Weights of a small GPT-style language model, trained from scratch on English Wikipedia.
Size: 14 layers, vocabulary 4096, 7.06M parameters.
Each number is 500 + 25 x the weight over its row's rms, rounded and kept within 0 to 999. Layers, rows and columns count from 0. Numbers have three digits each. The size before them is the row's rms in percent of the matrix's.

# layer 4 attention query, 192x192, rms 0.0966, rows 188-191, columns 0-31
107:532512496516529522463482514520550504477472470529491481499513547534477507467497499517496463485483
096:532525520470457489500458488517499516485518521507488498460489500515509535513507500518516459514513
098:459455517509506490481503507516493507487528483462518526523508531506519488526544476497488480492480
106:472459517460444478512500511491526479506513504481488473479494499475535523517500538534498517475527
# layer 4 attention key, 192x192, rms 0.09, rows 188-191, columns 0-31
111:479513527502488492535446506525499497463552474489484524542516499537502493487508469497511548495514
095:485475507464518483451493488483534462509490505484521498485516482517516485505526483472553501483526
101:528492509514493498511492512508500536450521511499501499486467504436499494503501504512503512541479
109:557493517537519507497474528499507497511475494519543525513496526503479506514536472519503475455551
# layer 4 attention value, 192x192, rms 0.0924, rows 160-191, columns 0-31
091:464497458491489555524496463491491506472471506520476469494481478475520527495490542498504556494467
094:495506532516479523515532486509494543494489499529474501485516542529483482504502512469488498494511
099:517507499507494515460529508499497558507504530472512536460538472487482514525508479532508503477518
091:489493499471527551482516496487526512508494463488555497520504490467471520475494487532477542534483
089:473490508488472493491483525529477522519527478492458503509524491515491494467532515492505498461494
090:484503552507524515506541497480501467511483455450539462502476554517489507511501525496480495527487
097:523496523524536549501490469528478490459474493518532516530512517491497497452539464507502510525519
099:498496510466512508519521487501533531490529525544505536471520463486527478488498500498512475476513
095:492477473527462512477456510517504543519477547516492536484471517515501495469508511469502485477517
096:514506527470501493518474497547466513529495484505477489502486557464480446541491550475446494539530
092:501483525517482502508506514534501452472472496482520519516481515500541477522515497485494493560464
091:539511472517479520488552529511506462520504508505524481525524464501490549467503492501468483453453
093:482518516519517485481483494475495512490483462494561452470526528485507547474530510550537542506468
094:515473457492546490545485513485529526465484479514474512494524541511499508506527496461549501506513
082:509500489543486495493444503506528535517527480493496510517504522467526470517512516481462505523531
081:440515455523480533469474429498463491522480459491452480474511493542524480477493527535478499503447
090:504511513482502481447463480439505535475498480436521524471521502511490539522504510515501466498561
095:463491469504498488459504472541481513489505530524486519479503508506515532532502503543522509496448
097:436539514526468521519516457469482509520567506497475514526476472495503533502506466500535490486487
090:534491492532559540497501505487477495496485469535467499491515479470448465520483481475480504491553
094:531521516536459496516482474508481497505483504527528508510491446539516485512447509498528491501517
087:472517470511471465487462521495501527527498532508506505498471501479533474505446481550479516544483
097:474537533525537487469498497507494525509462471492548495504502521483507473545495507483498441530481
088:510463501469523517488478543512491493516489514476467457501518536499519485502472573557526452506469
093:487491490539467493501505499489501528504489523476522495523521483519471503528508513522533523445500
089:498485538542479522455514473515493540503485534537495530458570526518493467506484494499499485495480
093:479468488505480474464532496514486532484525504512542535463436505506479458502482536450487516559539
097:498458500484534486501491500522457539474469525487479451520480507462496444521466486520489494526537
093:542461494530511462511526509483501487496498487497494500521500493466486508504505565489532478483492
102:495512496473494485554418514510481531502436500506482507502474489497491498502499447558501517456504
100:532469481517469504508524515471508495495478544468500554467512439480543545505477515452531500504471
093:491477493532510486524507493520502470504509447497527525452533522519493474445521476501489536521506
# layer 4 attention output (transposed), 192x192, rms 0.11, rows 160-191, columns 0-31
090:520499547530518461496468523531543521478470514502473527500521489517510455483477505509507490506504
091:496517471507556500454480518504528520539496543439476541531492469492463490527504489556506511530487
103:492544494503470498546492546514521450503530488506512483542514496455481519493508526491483487545554
089:506555460504492504569507513513499534482499516537473512463471504517503497539495500494494476485524
088:512504464509517494520492520485548516488486532525517489505503509512486471543502481525524501546491
086:503518504520472478483477514490460532484530530550461528503504534488531515502484525514518519495496
093:524495526454480495504482534515501509513523474552487502474515482480521523499468511506440496508505
091:509527481559552495510504537448522487515467462471515472550474509468521488517522531499502491506522
092:480509523513526486484492528509507476497518473485509491514527490490511501484490460510530500517449
092:452526478509518518490514479464533504517493483517500545491508494510482508487496486473491500478466
092:521485500495511495490479468457493535545538461524454457458494502522470492500507470486487510457497
085:446515508507472463517479464493482514495475493445476497486459545514524488541510511552508554576540
094:511497486463467502500514498497522505478511524555436471500510486499551474532464463491482456529512
088:512491551555491527471483510504497495465537510482476506519481463503524532486477512496499536492497
075:503508509489543499518546505506474496496500505487480547439498465533482519477494476498487513459486
080:487509492502483494497528517455532496479549520510529527518507450437498462556474482483507459539512
092:502494454507553490507502495506489499535501510485467481524471475508510476521491489525514493474519
088:493483464486491565504479506464548439521464473484540512520540500506517481501515465481497498525515
096:529505470500513499473484528508500456481416486477510511565471533516515481492491513529521513495489
083:511535503533452454515488480502484550487498491532488478486491541491527558505554508505508510494494
100:493503474551470474483506543505485536507568525464495510487458528471488468484484459495486493462500
084:543487514493519532516531477521465442499523476460488527490511461517465473472533496461530480499493
089:517483441503515531519512513465482447515536495545513487480510510509528506507517521528501487461505
082:487498515495474502483513516484502491504510511478499514467489514503491521487543523478460539511536
086:458540488486499533500480521494494463474528499430478519500495521478500466531510461498502448560513
089:516484484489507477469468494481516513542503470491505468523520475477479500506509513576437500545500
093:517546472496499536544458519480512476519483507486481485489486488460499511493523447495516497527480
092:516513490507471493501530476522480490534531477512522522452479507504519550479520539491503505506507
091:488476546533496510489475508541474478498537499504522487484499484517483489539487500511475542473527
100:532492538544480559528518494477468479514545515492502501503509492476539473496491524443529479491466
100:473480549515521504529497514519502474474482456495507508513478555535454483456504490513476532511540
086:526539492499506484518487510521531473502502515514483522499440500488544533522479496517505461509481
# layer 4 MLP up, 768x192, rms 0.136, rows 0-59, columns 0-31
096:486490526430492449487513441521518495532493482521467521528469485498493510530489489483475542460507
109:479494512494487507509525495493472524539500520535489495475512520499508457506520507448518464471522
098:471518536520538527539449513489479502489500505513546513469491477478498527465462515533509452503488
096:505519485481513541513507499483453491515491475493492472488528475512488480530512546497466483465520
095:454527502488547455524482510538477479476481511490490540544467492527500495467495468483542511485473
105:520517515484499473508487497500478503462506498512479535525514503497484467534537507562466515478510
102:513530528477566483509463477506475494513481531526485519509467524494500515498509458523477498520503
110:511503492521443511504477516515470520495519493498502494480501513472536489503562543532475513526479
108:482521483487496510531474488491487501509516520513488490504518552523515474464471508551531476470517
100:518517518508495494476499520531502502516523547509495502520512487483492518507439543505514497455494
100:493527428491485482525472508490457486549517476498481498481543504511516512482498486511488455493478
108:463493470505539481491521498525471532515523486469499481509524540536516496522527485470465485482498
100:470489515468492446465453488517520509531491481530480509501552527518498523503486478479488467488447
097:518503495491511466510510462493507513483537511486495509471489569479522603485496514500500480494522
100:524491507506517456515476492485528482517485498517565477480511475493508497504494510495507474502526
091:473523478534518477468523491520492490471485492503515524449509539479513505480518501498481506495514
097:500475468498550496484543536505481480502497483479552466498528499470504513438507524485467482485501
097:497516509489490500526489513453487504539530487463493517475480540472519478506522494479539499557523
096:516494498467510532506524452478491527439516513483487545543502468451536508487467490489500465478538
098:466503517548555556478490502519506518473515534480507504471482482517487516455482489515480476492496
093:493504472519491474508522501477465472494545513499500511468506495518503527475510534512521529459493
100:518458500493464515519482476506488461589526453491477488539511491496502453510474538505505488489530
100:522509467504500468494476481505477479460506464495478497510481488491508472525481514489512505519482
085:471453469540480479516489525501494494511496511461484503507525474524536531486503501535449480515474
108:510470521492538446497559507513463453540522496540521505559499486493477452524497509481464456503448
093:473510496460504495466520505491460553506503503485514506469475470538540490477486492465532535478516
108:456505529520490485535496510498490487458521500487507470496494461492485519500503497507502497556480
094:470517501483508486518490477525482507472505520511485508472510485490520516473490529546523502496480
119:528510445492520484494483525503500537465510505497487533534468515490514491507498515516523496512511
106:482457509526457486490521483529485526500451481454513522504457500502536501486524499494469484457491
099:516437531492505519496565456528519491533517509499488529507513500528527475503516519483549516512509
104:489504480486500480473471521479461486472523505495487559492521515552475511538509491549485472465518
099:469491496482530527495493489526535520515484566513485523494471453486519495536537495554473488501486
111:532498540449487551468497492489500523491492491485533464495473478508527485523517511458507482504523
100:472496491503509440519473467524523527503470477510489494491527487478513517508485520486526546547477
093:507532502467493454537503492542480539471540522492494510499494510471478491536501502520515517474499
094:512512516520528467508504483507506504477522469460516557466489522520511499524510557490513500466531
085:523509501527493446529467491502515513473478502526474515515503486468483477527556508512508485498531
097:528487508464478475471578524502454507483480507525524531463502478472512468518497497545501485472533
106:472513461499492481519490493503506550505470481504476531470466454531497513509491468493516489492516
091:548509499493459476540499477475475439514507475514492520495525584523522505486470488472504532521514
098:553467485525500516495493529522501490475498470477528477496496468473518504500539485518469517509497
094:469485478506464465520466527506520562484484505462482514530503530514521478521523504486504517529474
097:472492460511490478500510511489510506523455529507485481504472495520512539489522473494457507490474
103:460528462499483519498524543484519530524547516505530499519497510471519520534480511516481520554476
113:501552492465519498482495525487498478512564470471497542474523499493505517491540454491508467496470
098:458445534513529497513472517504472507489476521489512502500526501481474468476510491541494454502509
096:478506486492484513504468477500515525505450503429501479508476521524479492477506479482523517496505
086:488501508514482470554543506514518507485550532548483472486480464502494486489513566517521446506447
096:509489492500532531517525505467508507500508480449516517498477529500480494461491541491507523521496
098:496473503509485489504508472486515509491546493542499508480505490513488493523504485477546484512504
102:474487502550480550556466464534475459498450516494488513500506505534500541451500519493498497491475
108:500518501468482460510451537508513512519436512487495474510529551483498483511536459502508498561463
117:451498546499497477537495541483478505487523511474523514515490503432541502527507521519477516549476
102:521492507495485489515536537519548507556496528531496486503518482458497538503495502535488502513510
101:493463474536567486517462483472444530465488520459467482514513554519502509468495537465501548509512
096:481469473498538514475472515473442476453478521520467520525536502497514474510514529489509541537473
094:516493491465518458508461540539492491451511481514460563563480525525477509499483451529531507513520
108:483457477477469481545479489489521549512524491501491498516471496470523473509518567470511514525543
093:489489466511491506489531541507515470478472481487516521488496476524484460528511473529521527526549
# layer 4 MLP down (transposed), 768x192, rms 0.0585, rows 0-59, columns 0-31
095:522493507547525532476501508520486497508495509474524514481499555519517499476490511535500494536481
102:530488502486507513498495523523503507453489546480599525469485519494539525494453503532497488508511
102:516475447485538485513447481506486535506471457537502492525481512533520470479514505495476461549546
097:531499507493541497521523469493537492454489482494492524476531523538495492427530499479503465521494
094:466476519491538516495512529506498524458516468502506513507473488520497467492520500480490485524550
099:494478480500534495563480531546534519480484500491474500471513481539469525472471452460499460499528
107:502498502473526512482487536466512459475503464528522471501494521548505471462474456475502486473513
105:524485470503511490515482500532468483487495484528492497536481464510496510540529509554486496561449
101:481539479491519464524479512530478470529548485469457549448498515530507493497520480511539494516471
094:467480501496508505513498551479495500462514464475536472478525534485479537521519472474478483502478
104:475455544505469531503522474492536456494527487510538520539484520484491524526486504500478486503479
108:493510458456493498471493542509474514501500511493495511527457505483533548472514497497480488540489
102:422510476513483444530503469505511490512550515511514508480498482448506487520502479491517514536510
104:520500469501477534500495507456528467499499491486531496462524483532480479503493530526504518511467
092:490488509518468510520554486523482528472523504496516541546529517494486504518490490516547502477478
094:512514493465462500513504455518548490476479521534487527507482495545464504482504505472491499533500
093:437479522450471518492529508509466496473494480470480572502474521524495469556505497503506491539490
096:470528490499523479485511470516447519504480524537493520496478497479491509552509492422474521510507
094:520493483491509531466511524501474512492501467489476475539508481462552552507520476464493509482496
093:527506499476519527485532439487544513485500478533482497530523488494490519464464487481540456481492
094:506497519532528475478508493495491482491451465507497522554508503472479467469506540496530483503486
101:515510500481519485533510476438524506497548510515463522533470544485474491518447516538512501482486
096:499547482502473523537562508495498490510513463474475448490466521509544490466516498495465518463507
079:443470478488481478517457531492483477523496519492494501495511470483517541460520505506456489478518
104:541478489500500518477498505530503483483501507510521531451523473497473514438507493480482477487513
102:540501502522503484511493520515525534547523507485538526441447525526487507514459486543498470524538
102:502529507469455497476492530484472465479467475490502458532497430489527490541500491496475497497492
099:512479495544505520469515527520531492502458523534530508504466494528494490514459510501504505484483
112:541529481450517499539520534530483493467542471500518538480464510467523527527505483488537502472498
104:491508490493521505464501489485511499538534524496458538483509463474483487489496517513481546513512
106:475467486491517471513531514495518477573482560501492518509513485509502522509528503496497509504477
099:513494518479480538519478505474559494503474483502488504532481495502501469456532492493531497473538
096:471505501509465522486539489444465489510519461495518523474535482504512503554498457498490510487477
110:475477464527511481537485483489518493497477532498505523505516518464565516518465504507481487495530
100:552489485449505483556471521513508511506484535439513492493482512503528510473459539530492475489511
097:536533455479489468498510465482531533500468466514517516514514468485521509490506503483454534474515
096:531519502535478476501516515528478467527517460503524492533519470505464470494516527508504484523507
080:521508524503508485538505501507499502513496510487468546516466519477506532524537524480504490500486
094:495459512503481543515478482460467487467507498481521517526533547542473481469523490469517479468526
098:535518519507483543516470492523506520476504494499537505534494483466540554455510529518503466503494
096:510582499533551518482501525500520493511481535498479523501524545517486466463494514462481473518508
104:500500484479501509510472490504477503548500481500514500517492521557457462520518502474487511490499
093:506513526466436490496519448499495474502539507492507507482496450510507512508487478551451490568478
098:479505546493494509547487469530488483488501463529485503462485494501411535492465494489531503473511
102:484472458504477529481524524478484517518519486520495505534478509470534548551508478513531511542530
111:520454435534531510502498465499494501517503539495497514522521448478482491519522515549499466516485
092:507484492502507489509511534455534433505511508480494513511464486511489543454466528525492497513539
095:480517481522554475490456493495504487558480481522528461502499488480458477504526464498525539510535
097:554484499479484537481502510503496482500482476478509525491548501581493480460510537470532515485500
094:567485519489522523445502493505447506477501518503501532478488521494480444487479487467494493497499
093:512567542527542527507521503515536516488519513475485509492495505476475497451453489537522491464513
102:469512503474518492476493500499502499474477480512499518535470506514508526435498561469478499459533
109:494492479542517494510478536461497487546505511499547477532539473517497462515485516542468459515487
108:476513488490462501511550495509521465502492473516528483491505477552506549518453491535510486552478
110:496485506483519497475457538477478486508514537466498505551513434516525517510481553502489516512525
099:471476512463516519510519479500437492495508463538471505537532506489525488437520517536547541468505
099:532494520511542493494509499473526495541497499507500537536506528500510478538457471483493532511512
093:492479522495490509487544456491476509488466472527476472541519492498483482530518491532452502471525
111:455508485533445476508533530557469502523484504459478483516538477488545474501513495483487516487510
096:498461485447483500546478546506488501477496433471501495512491527499493494507505551459511515531475